{
  "n_kv_head": 1,
  "head_dim": 128,
  "vocab_size": 16384,
  "norm": "rmsnorm",
  "init": "uniform",
  "beta1": 0.9,
  "decay_fraction": 0.808,
  "seq_len": 2048
}
Each number is 128 + 24 x the weight over the matrix's rms, rounded and kept within 0 to 255. Layers, rows and columns count from 0. Numbers have three digits each.

# layer 2 MLP down (transposed), 1728x512, rms 0.0518, rows 1335-1371, columns 0-127
174148126128113100103119132109128148120127123115131093061133153149089123150118135126130119104158106114110127142110130124164110189102109089105165111151149156073137073107143129116181134117103096143133153096094150151115054117102099107101128142163131124177142125142122149097118107120110132092116103105138149137164187167129153099129113109149118119144147101059123113134134139128097152131118
119157144141111123108171159093115093117088152108130153122105141148113130127103124131165129120127086161134139124088116118130140132140166123132137154128112132121141132087108120146103136099135115112145109055079131146118124114127154098094165103115136148137130100109154157102141107142151160110092101117120123144161100153094099129162116103121111070148126149080162085078125144124114104106098
157149161133121152163082154135129160147140145107133113104124107148117106120115082093092139093133145114108118148147105164143142124106084115115170112133156107137157093080098126117082152095123121111124104049103117101091156136144153129166116125107132123109107115132104154123162165153139127116142171117086130099095147127149155126145131139120117110120140134143108121115083123119135136132105
100140123174155121130114116120119153121137156130128140138134134113147160159134137152130102128113120136163113121109107112114140138117124163150158133149090158093107109108158134136124072147148159099140114124126186154135107070145158125119181092153134108125150122113077100104081143150114147170162177114140091110109118133125146130076168141133141154161128124162141111119109143097136154138141
128128145121139194106154163136139107182146147153095128107104165167168108121148093152176112144120151141131157158176148133131085131103137163118157147109163085134133120058085127172171121108147162155132139109133131125125121154134130103122131180108151155174143167106087145144111141132149124076151139119163179148125123155105124125186114106131105162125169144120152140139095113109111102107120
131123160129122163080129119136078112084176114180118075129124129168122136125144137117106114140136140151147155119134149105146092137115158129146113136118130135083127158089123149075129108122120123118157123145152122088118166124102137113139102126102105128147118138121099117113069144119088159118101109178112133054121141125179112163115124127104107091112103121088122178175106124130085133154146
116150119122182142134138128094149138122153114139138094193121127141167089095110163118106136129110121159104122124160098100128163137138167090135122098126142132157126115112139100136147133133115134155123168103115112133144078176182125124124148098121136092130130152119150102106116099100132102146121131161106112140105123149119134089093109142115125113144102151160072077143104149198121141153110
135140110126135148098105128150118147114080116100175161120124139104196088145170130104098147159111141142123109141115137149150123118148100115115141103124112162171124129113133127151119127148182149112126117096098126137143105151140114145170120103120089097170096128125100119140128128139117149088140108168125154125153168144104131085122122127091167138097134171131124166124140114128111088154151
113086134129135145150128124164150117133129129134131142120127110089157105109132076095122115129153098140145124148088140127184145118141133104139157113152166131152151179135145091123122109135075134182129123169124110093164111122135119161123117121113131141108131129139133095083115049098094128086152150119123122130138087127120099144074139104161132103126171118135101170083119105161149076063132
112138166119122142124077128184112133121096123165141137101140120118125114173146142089106092161099118127142150128095105131104134129134134096132111064152158149137124159135143120141106119156157114131079136124159111069101130120120139124146084158121123113180149134108109133149105127121132102143102114114139144149155125124106108129135140132192115158124148103188147097140110132145098136117130
127094132130147147122112122143136104116127165141144101130128144102113131112141106118097132125123152125102127116176115116141156127205128092142153110093140152128111135124127157093108099096081115122139140155172141093139098129160114111065147087137106123129112131139120113119137078104094080115127075072150153132123125151145154114098149183155144110141105167154090128130102127139134123148138
102091160083144133106152134102121137107131122073103138149169124136090185136122113121065132131129122118132108089150150117109153165127131154142083116154131111112156120148115103134126099134206134118145169125155184104124142147132148145133143103139131105152123131145105094127122154131117145129094092107123140142131107122191112095161106139131114117129137110193137105111164132115126097142147
097145116125133108134127135104137101110133155128142159115167151122137118127138124132121127117089095112090155129131126138118154096111140174139121099099154129108156131113146134127137138119111169129123153130117149172223130161124140138127122140121106132172126137116160136155116115119137088115157136163149126094128155105164152133166144130130153157116155115154118134102110093152113102137150
119127143157138124164173138157135105114149159089125100126088117108138090114124118111143154109109169158129115129134134147109129129126140116078155142158080169132167150109191155144121131091093171142136096133131166102159137089130142109111148127135136110159122125097142118071122145126113138099150117129091137123085104106159094136111108126149167132103130089146163092127114127149142178116116
125142125121140156189154143094087118125105155131146125169125144129140129118156104146109146136115181133132108122120122046137112123168105067128158143124138102125121113122077118118108115102144133119210130150142150136133158127128165126179129110134124113116139116146160133143143141146137086146105089153043125110133110140105079113121139100119122118098113099144120130104063117149108148141086
128174142102120060080116151142124143163116131156159154093080145134147159115171134143142120130110098079130168092135156136094059146134093131112150140149145111127128121165128176099127116145132161136131091074153127159153136132148084150102168078125126125116166096148125127108105071140153124090189120105150168129133101155121120158126131169154118101134113135132112132083135128105143075193143
122134115108112105138143135134132100136127145110124128102141124116068120154141131125173108143142134147111114103181140135090104151124117145096110171089152107080117107133111125146100128146143102076108119197128101164130097141131164134135131116089120127111154124116113111121140086138140099202149128117103143117101111092114125140119101113127096128155157120117154135141148125098127170143142
105127097084120122150157116118122175149127122138151121144116115134151158127146153123123124091116149160109106120143183126132144172098136127118136103134135123139111147114104111121151140128126140111139106161145118119135142136111108126182151161067173111129143123118149120126134157160132141146097121116116119144109171147094127167171113157125130140114122189091157143081137196166128132059147
148126189132104111073101103135129129129121152142169098112109128107121123112146152118136131111079129128141152124107111114081122167129116104104134099152094145103133145120078107111123160175114117109150146102165132129149129165171116138119131130098091125076126119111117118105113173135138131115101123137131082122133151099128141171119131138148117145105154127129116144145096121105136128157111
137129168113132121168163137096179067129148201122138129102135133129098160127193137147149104174133123168128131128116107127115128156157174121163091110107104114136116104107110120178114163140137139109121131215150100130138105176132128127142147117129099138117135124062140150130150155112096093124123182139118125141145128106165131116114134108132132135077111116103087162166137142121120139170128
124123104136104139125153155093124141098112112193150159162090133124123126120104125165142104122147124134135143131116146115151116107145157129095110128092173142113128142162126160115117112112111098143099143058165164130134124099139076103166144137062120134106125150139126135115101132119186147149108120152117127135099135141107120155158111132112119105209138126110160151111092126150123167112173
157116162128112131148156137157106144139116096134150125128176118134150131156127164124159133115150102131124136123147170104088118146129079147154104139099119103106169110118154145118110133119154159092079139115089148114139099120148086149097141086122161154101097152101134080125161111136132139099138124134120129132144149117130152120095149105084151139117140112118120094136141134134126120137112
091153180121085104134113096104126142099094124107097124111125141119132171108079102118069122110126123082165105159112123131124125128154121127166130126097165121098108115172140127138127191135130088114119130166147119140115120176106113168134131109120151142121140119134070119101136132130097094109097100106106165155149135146143132134139167126130085135123174117109057151082056118131097115110173
120137142194131176142090148159162123134111090149116111141119109115126172119168120140096165153115120162128153158116132156124114118146115133168129143146143146100118161127146113122141123152142129159096146110147106145130147095129108146144136168104166121138173119127111180083123115140125150121138118179143101103120188123127146187115121093111096117126139123149130096148146132082108131153095
084116166180113119122095106104092109140115117131134093152149189139113110107115111142095113097110108154134093114135118116104167098113120104145150167135156153166146155109068159114159141121158101119110116142112163120134141108152122124122117173170199117139099142161108124118128154194147142191163142102123152129138156108134140125134151128082117118136133111128110115134142100127112106110112
107099158156103072093149082128108111128139128143128156156143131160090136176133125110140101111129170133142144123172095139137176145153124129146130163157124111127127080147108111133152148151148160120113125158143162157140125136138139103137153134133129126123138131103094128112082130129129126119103088145103143140140114141126152107113146109139159111100163128162092130089108148152100107151090
137155133146113137148154151154133118123129134126119101108110143116169103117105123174121136146138133115109125093133094144144151139095134152134073111115153116093136141137123156075119142118084114168119153064154181112091108063091129152133121119151085089126172093098148131160138094173126161147138125138150121079121102141074139132153116112125097163136134197077099098116144076132097061113092
151119117091118160137091141139165124127101111138142129146112164161148107153076136133153156105142122073152138153161159117122181122105080164139160130138119106127100120135119131146059132134145112111146157105114131058147140142126131123101116123134152114104117109081158123108138142154153101138134136115133107132125109139116136147128117106207123175148166133147094134108123172109141122166135
160100113139135140132097104115122159127171124167093121155081120121111182097102150098114126146122134086111145114123124114097117123142134124130100143079132139131113140144137124152083135158129150115111112174108116135069093130122146146129153139146149141125144105112138119178124122094126137099103129110122091094112129147134116105127141128093122113128109110169068154147111185107130107130155
157121116101095131063138116100162069145149161137111125148156140107159127126139104135090120154122177134157139133130166137103112113080158095090111142163121116119093103117143150111159141150155088133137077160120131141150144159099140148168141134062144123109132140163143122183099095114137121138134125154107082096128156125120115165126171149153101174131127128129100117109152088106109149110086
129137135128069147143109175148094112155114145129144094146145134092118111158118127152116125093098093114143097150126124102144140101127103101137123131169162140147164101080118103159130125123114125097120160132126134080154142145139136094087117163131112141106120142116112137152135128114111101116095136133112114106080132104182134085157115126106152106089108133153097140116139120132112138145155
146135109130092134121142129155175119120098140165134148112169128114127123143113128149100134136078114156128079142134106149113096141084091130139090097133144165132128155126140106128112124158129139130093153169111098107101143130129112104167137125155144120165135095098140144119136154133158111130156139110112141153118134162135106143062119130113119169095162111098120114171131086110124116121140
082134127120137142118131109111121120110115089116154127126137147119104132135149129145138150117187098102125171150140106150098140156171136135109125151152129155158153145116131152129095099135124145159109131199116139099094167150166104125105142174098144137124139138130112133100116113133119131145125126107128137154127104119146140121122113148128115110087178087119182127150147094123131136085131
122152088114115129148119093169127132084088088140111127143097122147144160156131105151095133175084125123089167138143156187155114125132120139118111147121101105129124142118183093144192145142165144125094138110132132141153166135133121133167106107073173122145146132117157171069168093123165146136139130169142119136113159136118102150130138097109093145107117105104135130125159128114102159143120
110131138102149132120095164101160170133131119091125150153129087116093142160106133135150156166131124092137093177136156134149152117153124127118140121107181126131164129116160130109115145154132082089125120135125086134141130084123117130120148102101125133104140106123177122128120152121119123167124083103139120097156127116116106120164143104135117148101135150100123113114119098113116123141109
161147141091128141160114129136132106102134127105146095150099143131176126113139127190131129147153180157117150114135165100174147123110148124123117111130113103151142127101100125081112134097117146126118136124154129159129151054136146141124112190159099100144116119123129102185162130118108120115195115077122110125132147089108122095148140114097077153124104152160158161107153143130136096180161
091148149108131131113162130133131149096155118114107099128131110122132109100150119145126116146156148127124111096120165126108148137137136143141104122136126134145129122132112157152132147143154105124099117150153143132093110132086133106113134146109140082108101136178137134080126123133138126145083135125115075147147144100111114131123112110142119106099139138138107097123099144131136141073130
# layer 2 MLP gate, 1728x512, rms 0.0528, rows 1336-1371, columns 0-127
126121089146137114083102130107129105126106093169123180161076131138130154139102122142113077164133148118094087142118156104117135084106126097118143122137149149090115123074086112184157131097173124166127121114147125145140145117131136084109132132123093114136129164100149130118113083110126071119113134101104141109075103108128146088129117153102132117129138098121114113152122126144135144152136
123132153134106132102133060104138111166107126154133118148111139111103163102154149110183166146099130128104170128133133106113143106078172122101128066135127122132133113125138161131129141141175130134118110104141101192160124094138086134128120101117133133104117138100116127155143126159105124151122093118100128110186158111144101122106114141134079148112103141140079137152134129081134170085091
099135126140153076166140103142123093168129149133118112107161149124136143131129129116125093141156115157158140109169114142116159127169131141140128140120073138114108161143143103101098131145147169147160130122092143098141120108145147170154085125131107113121137153126157135115161124126133089128130148177103094141110109115159114139128135122155115122154116164137126114114125137117090088123104
166158103126162131119134110131099134136130133161135080149144132099129091119130138120084111125077145133097114169133124105185153108135129119154113118126128115137117158096133121162104134096140116077116128137116172110126088159154133105146159163139104130132187119100186147087145172084134148117106149129149167147107120141152130096119132180125130126143080143153149112116136096136133119106174
133136187157147161158146116142139149123109140148143143128117093110114092146124083144156110111111146087155141152135104099109133134175105110122096124088114148087171158137127142167151149116122133111084115114130084099097164132115153101121144108092135122105133107137114146129147131152111144135126111134131112114117140151122114133126118102134132140116160104124151198124126087133101168090136
100159095159191131132092140119111148125129151150133153118147086140187132118122091129128087159102096201126147159152145127147123127104123097111149141121136114118136146120160122145103118124168171108106156117133136117130179096163116115135113149165099153152173128147145145118121100160143120157066158141134169115084116169150097148108136131149112159136164098101087103137081118147158115112141
119120115146167121086136090097148142132119140133190172122109105104116161143148149104094136159143128161134119106102073137140142128152167140134145119118149121127163122106149131149149148110159111115161101114104162121136104145128116138113148120103122159135158155087115152147147119120157125120082152135100140102149111073148116119086130108140150133109153146123080126111125108132115106111163
108153097163167118142122137123162149097111131130141144135102118117163150079135074158144107163138162109112119134137111145091102145122126117127108120172135122121132115105154116154114116075158130134175112113155092153123112103095129185127115170107145131142159112133116141124139122107141151122189130144104137164132131168128113114127117168106097102135125076116087133149106113095065132122135
110179122144141132150119190096171156157195097170156089089094101151112134122135134154106062126137120152099167141127135126174131134137129122127152152159134152136099096152183104140115136137121164104124177119160116120148100135169116129137161136101164091109123083099169132140126160180148170145109108113085162160117150172164095140114116150136136116140138150144135131130130117092102129115135
175170125137120125141179131124119170092145125160131159144133095122123123133152125137144121121112133111112138134107134137117095137136127137148110106106135152095099146116147152111168134148131133085132127125112178111093135123140138131140112135109149149111084116112116148111132133120177162141155135124138138133099074174153105169127160118088127107164171135109129123131086109132177162083150
142166159151125109141136115134122137164144138157170138110089117143135127117105125136181137156140093137150177154119083095131082109144134109084150119120117100145128144082103110165137154144117155150106115114111137168078151155139100132131105162144128107093080147103133158103130098164125079085104147102126095105146114064145086133136113116115110142102139135108109097152140090102160156150127
126185131189119150132137121193120142111112126134136129120107114144086160102137092162126150149147134129124115109115130145139173098169134111153119124142119201107112141125155124115136079114149168110186111120129149142128098188110105121157155146140117102149109126118173183116162110121108131118137110141111098116109134144099100138136127139105194166129107133125162152097126124144111120083149
122121163128104171145151086127128123151112159130134136132112135114105140131165136098141138171157071138134134128105111106104149094158110118128169128097084139146074127139086146099130132100135149161108109126107128114133107118188113149132113130146126122083106169128136165120107125122138115167136107116127127135116134110099101098146118092097151122174113142139132110135143114099117127100158
126159133112121122110093128120116152125134099107130162129178109152108110169107108156134103168164148056117110124133120103104121087122102140085147124127144121165143126134134135120136127132132138139095122126121157142103120123106108158133140118136132069118118159135133176135122131136116134155150133120151136132170127162174080110097135148071127147133117135128089147148193155129136136105167
126184122132166164157117095158124109101102122162139132170068166129111158078131117138128103121121138068172132140141127108099133075129146135130073134140109150170107150126090172153166107132144099089143129120114137105101122058121165098125181153128122127129115145102145146119115099152103147155106162131118131123168160086122138160153201103124117108136145157155146162126130139099142155036145
086142113123112130129117141119143147111087130119133118112129136165136146119169142132158143146156117134130136122124112128107123129156162133097130097093109156069125131097163150140150116146169170108134137127124151109120138153162160145150135140107105150151091161154144139114146138161092181185143128132128152131090130128154094100165127110119114127154136070129109111133129121144150119141136
122100127141116193179136157171161170153109128122135116107129093136127089095102123138140153167159124111114133116136154146126095102116110109129156088126135120150145148150172115118178140148102150073172101125127174132107103119148170182112146204122149127125147102076122158114103155075137146117126137103147086132085115136124128103107118072113156109137096110057156118142129130136109137117166
143143183142143161115132126155100079160130153153137094164179090122138100144144108140121162131121116118151094110130101120125074084142098102140106112102092196110136121134096114122099111083180128134123090105146165110124142138150126147116120132102088151127128146119160140158125191149165150154099136108127145123099128148090125108150107152150144116129140116151141138174105117161074094110127
089156145155109120088136195131099148102142116133095144138115093146123111132099132123121129115115139109130115140099090136166113140156078085152155063119139155095157114153139152067112067158124112123109153098082140123162110161160109139131116110095128132141139116149126156089102153163149102131135138082092137128138135116109109102171115083113139145188164112095117146122137137095103146099112
138130126106177111151094105211109132152149092155069157075190126127166141126138080147102105129116144146130175133172119123201128136151113107078133083142124140125155153144127143145152173148095098126127147118082164085127126142135076144179110136163120104143165113139114158109127113126106159089117121092119146103144126141145093127103121153120159123102107166101153102141111107179074112083135
097127147102136078100140118135173130142121132140155115129084124159132141136154101119114114155143130123100151135164102111138153151125111089122149084180144139091121145144132114117107118129176116128137170113160115124139157136147116112177182110140100160142166096123157143126153149107102119113115116116108156106098149135137148139104175151114143101118142128121136144137112150159105113145156
099099133111111089154168123148123154161147152099172100160145147134147136112118163149065082127102126143138140120139152103127135121134125095112138114101158136119159132117153079132102130110120156111092164121097133137137116121147151124173124109128129167138107139104145139126162164137165148144109097104153159105134136098139143144092105076150110104110131134154159162173115117147147153130185
144127119143107115138163119143085110159130113112130129113144136169124092157066122111152131135123128133109118125096137114124124143123151161117116146111099114121077161127098163116146116097126141144135120138111162116108133151118168133131103123122125139098135165174137135137103112097143127124153145127111142145131074150128120122128139128143141124115143144147157148137113119135126111092083
121096165117115138126112187145127133123111114145120142130165101124089125088123198145124100108180105129143121134130116090183126096156131087109150102140117119111094131117180093151095148156155156153153159123114135101115151106117115135135147123140159139089093135140145173081118144169104104138086140131101129139160142170099117119118111072125150119124157109154175127081084123136109105127162
153132172128133092132129112112142112132148082115156117111111157089110137117133131147162133157156117099131100121135114124150112124136125126107147110122144161135122116126104124168173129168152120119093157125151113171110132135132134139170117104133134168144183098113142182108112155133085155161133113111126168090101144126120126130125097131128102091089126135107121162098157126072107138130139
105168115162113149172185101146101126137130126113115181075121128145129089179131133154132119101166139161086125138116115142159103113137116131106120099172105170156073131169150109107131166129153163139098113113106198141131095119084133161146111122151118131133130102133132143099117158129147123070114157155090068128124104140099102160110088116146121152155131137152169126134112109129120083139153
121134120115102122166110107134094105148138140133125090115119115161100158128168136160134151122125157122125139119129095136104162132100110095113119087147107139106087106164143191091128099095157142139113115089132151139107101119112102112137121161088117104112131148159166142129109101185098165126147134084150138096160137153134065101104140133147108137166126125103129137132155126155158091088137
145087165103145113168153117143162136138131102141134108180113175100150116143165124126104125158143097176144116136160115117138128121128115116112157138165136099091142099120146064148078082166132142123150113124122115127108164111152135139120154147099109113135150174100154131107132135126142144076116143142072120145135110122178117144159103125109100105120143098111141151159098118156145090091156
152127159116091155113138131121129148097140095174124174126127151145094165120110186111106161127130120090172137134138107113144141145127159091135134138146132136134131101110117103185136096118162100114184122107108091135103116113144112141111110131119152139109117157133180161174149147130104099088122114136106126087157165121139116130107108123116111085133114148090089139177170129120132189103129
170120107119162145129151088130125116102125144118084051122146160111174089156183162121138137121139101179146136125117140142113134156070106145058104112108160116172094115128158108122127165081128156107113126117150112141129112120112119119095109165183151101095131107106156165124145145163130120119108105124096125148098115186147162114130123135092101140142122132084129106171139145084141116104137
168135103145099139164110146172129087133105107174177131137128132122169100135099146096084099124079087163146109107140102134163128155123075141094083154187134141148117117149162121139121131142130126105108142122074194082101109124157155114141142131133147134147099073113120135080128148111123109097141127127130141157127106126153158153085116118094124155148169086102118135133151093113144136117136
157126147191165109142135152120150128116167102126122164101093144155126133141153140120128159118145143143116173117096139131132131118111152104171127150120140150150094130105145143112117122097135100136176085118166159152067117144127161160107152143142093148122119138129130120137154092120110125104127111111133152167091114138132172135109182112114064141158167128111127125140124147141151096118148
129132122147105180092105118176135134165102127150134148101105132133107122102097108111104103162138139126139159087182135099130157128104139101136137150106117148139164122155130137126092128127163143113145133122118135151133164145152110141162111125145139119129117131124111122143103100132134147109149139090114173087131136098120130133115152135133118140074130166154155125112111122139117135118111
112148117122130149123166094177165151111156166152103189087146092147070117131092155132110097141123156133094129132112101102136154096122123110124151149130159124151139120133174109148162102122098113133114139116148141134107144104145136139162138137112094159145140147124153176133170120116125135110130154130141103094145141126169121117098175122062133114161093107133141106139116106150134115082169
144180081157135130178168129168136118110139098111057108171126166108170118129191139138147144149140107100171138121127127129066133141093118136150138120137101147113113121107185123145116092157134147108166137120171146089106120125102085184157091172075106136122106126135118128116111153171096146139114124136156139133157157127138100128118130080082115131116125126180171142120116122160129147080170
148133098137089116124145108162082145112150085129099098140114111132141145105125169149117113104165129103113119145122124119130102074144138108106183115162133181159070130109139133118108156105149137150124116101113125122139119129164142152113148108115141137156145105158131157114130124113090156108077131126148114170120106114146123135126156108098159130096123150138121133087088111157090109129144
# layer 2 MLP up, 1728x512, rms 0.0512, rows 1336-1371, columns 0-127
143098157110087118077130099175155140159115119130121144124090128124153156142127130148134133137111118141109102162127082088115112116079134118136160097130170130132161127144132141158127161106137118130142121130080115161165167133127150071107127110104137127144151134082136114115195128112130172158173142106137183139128110169123111115121097105150155123110109144156127162116152147105141128121165
144138149117146155122112107075108120119116148150144107127155122174157119098137129147133085117115111159120118138115136107152103105078130138137141138112169126128092135117127136107112121151107065111090136138127150113107094098109120095112109132104148102104129136141113099126149137091138126141125153103092096113099162112130130174096151132137142081142167158105170101147129115119134111143127
131119142109134187104137114123086140157132134126160142137141160145117151138127101137100166087087100098192139145108072130102136142115155148113108126129111111092130123140136149137122099103098110086117116123139135136131120114135177167112117140121117140129130114127099184121140112125140142175130137139128115124144123126128141109072123109145128140112146120203090137114115136139137108136122
079175136147142113093146149127114161085118138110090109086073101109128069077105184133103100121092135143097133141111151173126132132162141121130146134131137143139128129112155156123132106153162152164145118121115134126105117128147137111125064145137109168162135135108102128145106100129137127121149123144125121150130142156096115136156175115129114101142155102177147146116125141156092134121178
164093149157154116087137201129139125129152130115085112101131118186153104126119119080126137191092126131128148120138071132104168123149125165162113126115081140157143120109106121100130155156159180137143164135127156130130111125088135124145141156145084111148147111103118118109137157137107112141117081153105124141153134073105153102144149128133125152124148163178126140143132136140099119125155
143133144161150133141123134121127122135147115148118109139110107122151188098154104109146171121138118089168149157098149136135131118119141122144119094106113102140111178146128153141120121111098137136194125127144111157106114140151160157120098117160141141138169126139099140120101109141141162127157117191158118111082070124121136139141118152103135141133167149098120139106128153092117126138139
126171117133141135139126156107183089123106124121151136148147125084122107142136143125140088104129141137093168129114106108138127119150122130140125124147131161118134124128159168139130137138147129174129124114147121105127136113137124117136106154163120125101131109099141120115123137116129152116112121108138102102120136135145136154127096116124119118135114151106103130131158170164107109157118
169153145135148096098135117143120142141124123069165160193091120114153117145134100120154151100156104111166118146089090154142135117218165166139086125117154133152111111134116131120153144091128174119123153132100157138120167171149094101126155120151134145127137084115121101123143129126165060137128133123121145140161087120085113127135134082147111134146150123153106128138137118131100112121151
124109128111119126111131131143111087154106095174110130113145084083145157123107168134097084117146108171123165120168112155136149142202151137092097122121137117126122163153130160168100134062142154099164077128145153089113071096148153165104059113132126134128168141087128154104132133095110149115139146107136148120091117133110124149102165125132178115167147113168106158139142102125128103112133
128140105126135141159139114118132126064163098098083119105114114097148112140180143145138123065088085157089145096120127124149170130170197114116105150141123090123093116087179132115126120122151106102133060132133115139122146149074126154093133142135119100158111125114123109146176153139132086143155113130147108140115173128147150057099107141143079128158134171109118067141130133144124083108181
145135120135099090142146158171122119151167124148100115095132117140158147093107107149147147102110141125138131137089119137140121135152097138085114167159120107153121144113117101129116090174186083130128131126149146134139105110089141150099150110140131143117121109150145105102133102178104114093142126124117141141147152087114182112127059138135087128133090130115156127133135109165132093096145
116138100116106122126118108092146104146138156164117136145144183156091126156143147131104087167120131136159129115173154119108087123148139122124143157136080142087157126114121134137097112154145127143124128122077118109141131161105099131138165107108118166108148153124112117110108086144164152147167164104096139178123123115138106132118145156134152136095136148115092098101118111134112154128126
150088137085132132159111154135088136113134122114151129109145115179146158102089140164099099067128117073182146153131144064122133134106148123101136132108171100159138085073154140112137081139115120136102116121105128130127158087101115099136175104076123124132149133120120131169131135129167148159099134115128112161125152114169110136075139131136139126090091112089095162134138144110114107080108
113150133130100158145144136134131101129153128115122092089136097151114113138169159100144134186096143143123110078113149154137154123156139103110126171144115109139112105093155137090118133113143110135153162131120155105124116159155133133136146123162150091158103125163143082131106155156127138140143142155114131100096138164112137083127119115144141156160140130144126214173068136113144159097118
142159149108062155153102125111168125124150125125172109118127085124090116159123150146081143082102141079098162173137114099129123077125110130123153121167163130153142104126118119143157096088149144084137133117089137112150133136169104129141129147106134091087145128144135127141157098128161173120139093155174107135089125181098127095118116150105103137150122132085112188100126139099158120065151
123164121107125129105130143148134103162121140090161091120136120136133126127125152158166122161143137131110075096127086141083110157143141112116137126126135123151155121138141149141121141146145159122120136119146118128101151122125136125088132098076145120129115148119119096139133128104113078126165152181112134146165154139083119098167126140132151113106141097139084148122112142158129121154122
098126106149125144116134111141120113126152103116160132119135098125114112148114126157110144136127131161128137173085142107101128125098189122088132156142131134147107131100115124170090103077130114134133155137131121146153153082136119140132146116122075116116097127145137120106143106124135110164111168083152117181093118105109152108109093110099136141120107093106122173097137084111122146154079
158142133161108147117109130126100118138110116116146134127117101148144126144127155097125144158110176110152164125187112120119152119121118151131135113132123123144117175120189127140121150150131144119125106132139111109123113114140111169165116112101130188115109129143107111125142132156122114161080107164154097157156126141133130165079069112109153112117176100135136114143156165150123156137140
108166103107113139101082099121092110122106124076117175105160083157148097133093157118113084077153162089103110112126140130144130185150150118109096127115144086122132131143117165109103148133057140097145140128147157155124143115157156140134114133125111115131080128106113138129108150158148150122120170150106150129112104126142120119112185153109132150134117159148169119118162158122114135131082
124105156109138105107160107106157127131174142116111082144133122097160114117104146101144102102137116159139100164112115112139149141134121087184140109102141156134132162148103112153132107187130137122114104133125175138114126143085100146118138114121101144086172105130119110141148126153144103186090120120116129181111135164162126190145113080146129134144166118131129141115084117131141139126088
125093139130119086113122167092134142124157148130109145106127103112105102187116144128132139117168113134125147131161121118107179158157163104165124117140151154135146142145086138127169089104115138098141135123119156092118177117101153127103153133116125092154105118143123116089151161084147106135140107117128141168097139118157170115134149153112143121128155098119069146138142130163107140185143
126129093125124107153088127137078098148112105152122118143089146102148112127144158081139108134159174134119097136141147133135143068199131146114125147144123085129124120101143123111118145096177147158109157130130112133135128089196170098140139112123162122139094163111129124108137154174178138104147141132113117165081122116145153116148191144124093077147104093161092122158126127139140110152110
122128140118116090109136111111134198130139121105118165086088146136108131147152110132089114126148110145126096111155126113132146123137161104137109108124130124165135140131139140137078123105142111125122152149117087156108116124118163097116083113146110164141131104146139127150150197142150096103092116101078149141126116122096121095116144166152161140135139111104100120117106127181134143150138
083128110141138170147117105134125144144111120130090125112119155104121147076130096103092158126116124130116096117100156128156173121135149128119129113149142172129089099132166097139119159165126151113134127126103132148088091085156102140135133113126169129107115111108107133152106119158150131113098148156111104158149115142132139193124097136103117105172139117173119127160133099099094094112148
120145151092093183144118117131107088160155095105166132128132107130145143098100152120118133110131114144078088153131123136119134164183102155112121159159127105134147097072161168138115116147110119111114150120115098179138119151147133108123126099167119125134142127146128104129141118137146135135105136148092161133133116134119205133150141138187152138106124102145088128157107130135144098158088
113119119107130117116125158134106129115116151134162156132146141113141128112121114124128068146120168121124120115141147111085116088123170132110144154114139130075118152102101204130118140132113094119187105138120113148142127112122165122168142177168121127081143174142121158156145116113084127118076139188070098063121102150124096146154065151121128112132113095133140114135140146147123120065136
155141129128137123163149146130131118129103145126139102168136115161149141151158126140131130107161123135122133168094168133170185128107132156109139090141129098101113104128135139143141064111145114159094125128137102175125121129177083119097155138126175133098153135176143115116119159176132157124183154113127133131121110138149117125152168130136133115141094159109177148106121160155118075168157
144130100132087107115157122126118136192153134169116124156097126144154138093148108124094181163112156077176132117121139152109129131103145154174108097125125141124114162174098114117162109089113127129138146123108131111101085147175151141076119089146100173098125131117133117120119118128158124106156082107161124150114129122104096106143109091112097121142127136114149118114136143094144075137111
087122118154158129081150140100096159135085158190118158141084138208186191157090167118112109143151113153178126113119121100140129155087155167125131143140136123128135093128126133113159101139113119136094098142123144108177107103110154119122095163149123155116115085155127140115134134118143117137144154109134107150152114160145134132130120134138141117194132171158108082142147149106126117137112
153166123148120129130134098128114099118129172114140129124143150121132113092153134170133153119137126119127107157142115096105166126152121134167132099151080147155089150121137130092139142089156100114156122123118158163153119120164079084122123167097161119105103134154135122143197080158143134131162101152142091103144159137133140152115152097142180123093158154121171123138115157073112147149101
140133128146144093162137146077080142118081137113143121095148115105151112143093157129124117110101123127118128141168123150112136110112088124108130090121129174117123145086130143163104113161154147111152165119149114174118098139130129111176146130092129109091139095096109114108116127135078104099143162130124132154109140125141141146161046151138131181148174118179150123104115141146106141128172
109143096159121110136109121134090105142144141132156117075157117127127144140114118112103093190109133119120139112151168165135117129121145118144120102100151113142114206143147141155145159101117140115130116126149112125102100097120128118093138106125108113131114141111144139118091158130142165124160124135129091105127138116114125122084090145130106141152158096190123093160111114099124100132098
114092134089153105131168083116125103126104135145134096126116102152063157104095152127113150128171165117100140119109126139120148107144117142181089124147124100127095112154136122166089120126154160095129102119126110129113136168168090122159118115139110103166095101103101122132083157129127135155152183155158140093079140138126178135114121109120148138111126110096133161123137161134153141134157
136133091120110128122147126127116128142114159119149087155155156094135109115122103137117119117095177101103079156102126124113115122139098143078165145135128155140134118158098132079119065101146124129141160139112150085152096154108126107189150146111139103125157111159209144135128102120147121172119101152157134141134128111117121104139179167133138111108130141128118150150116140127095086121128
139159128133145089074113134156159144179196095141134132182123131104159140124128143135098075143093149097103153150155160143128103100136145112129122151126088140138125172116134131140117079137119145094127126134138136079124136110058128131119142153140074159149131077132164125117144139116099112109134170167113100109163138123168108148156125126107140147110069145142152119115143148125149085119159
158111121116141097087085135131156140128141131128173091120133122158103168178087159141141145132135137148139095126100122098127112150133106166106109147119136149113172141133131143104152151130151121070158142125115112108147110133148131141165129152116160165125083130163113125087121078126140146141098120133114123153134137118100109144125122118132149135134116120139130146127112151116167105153130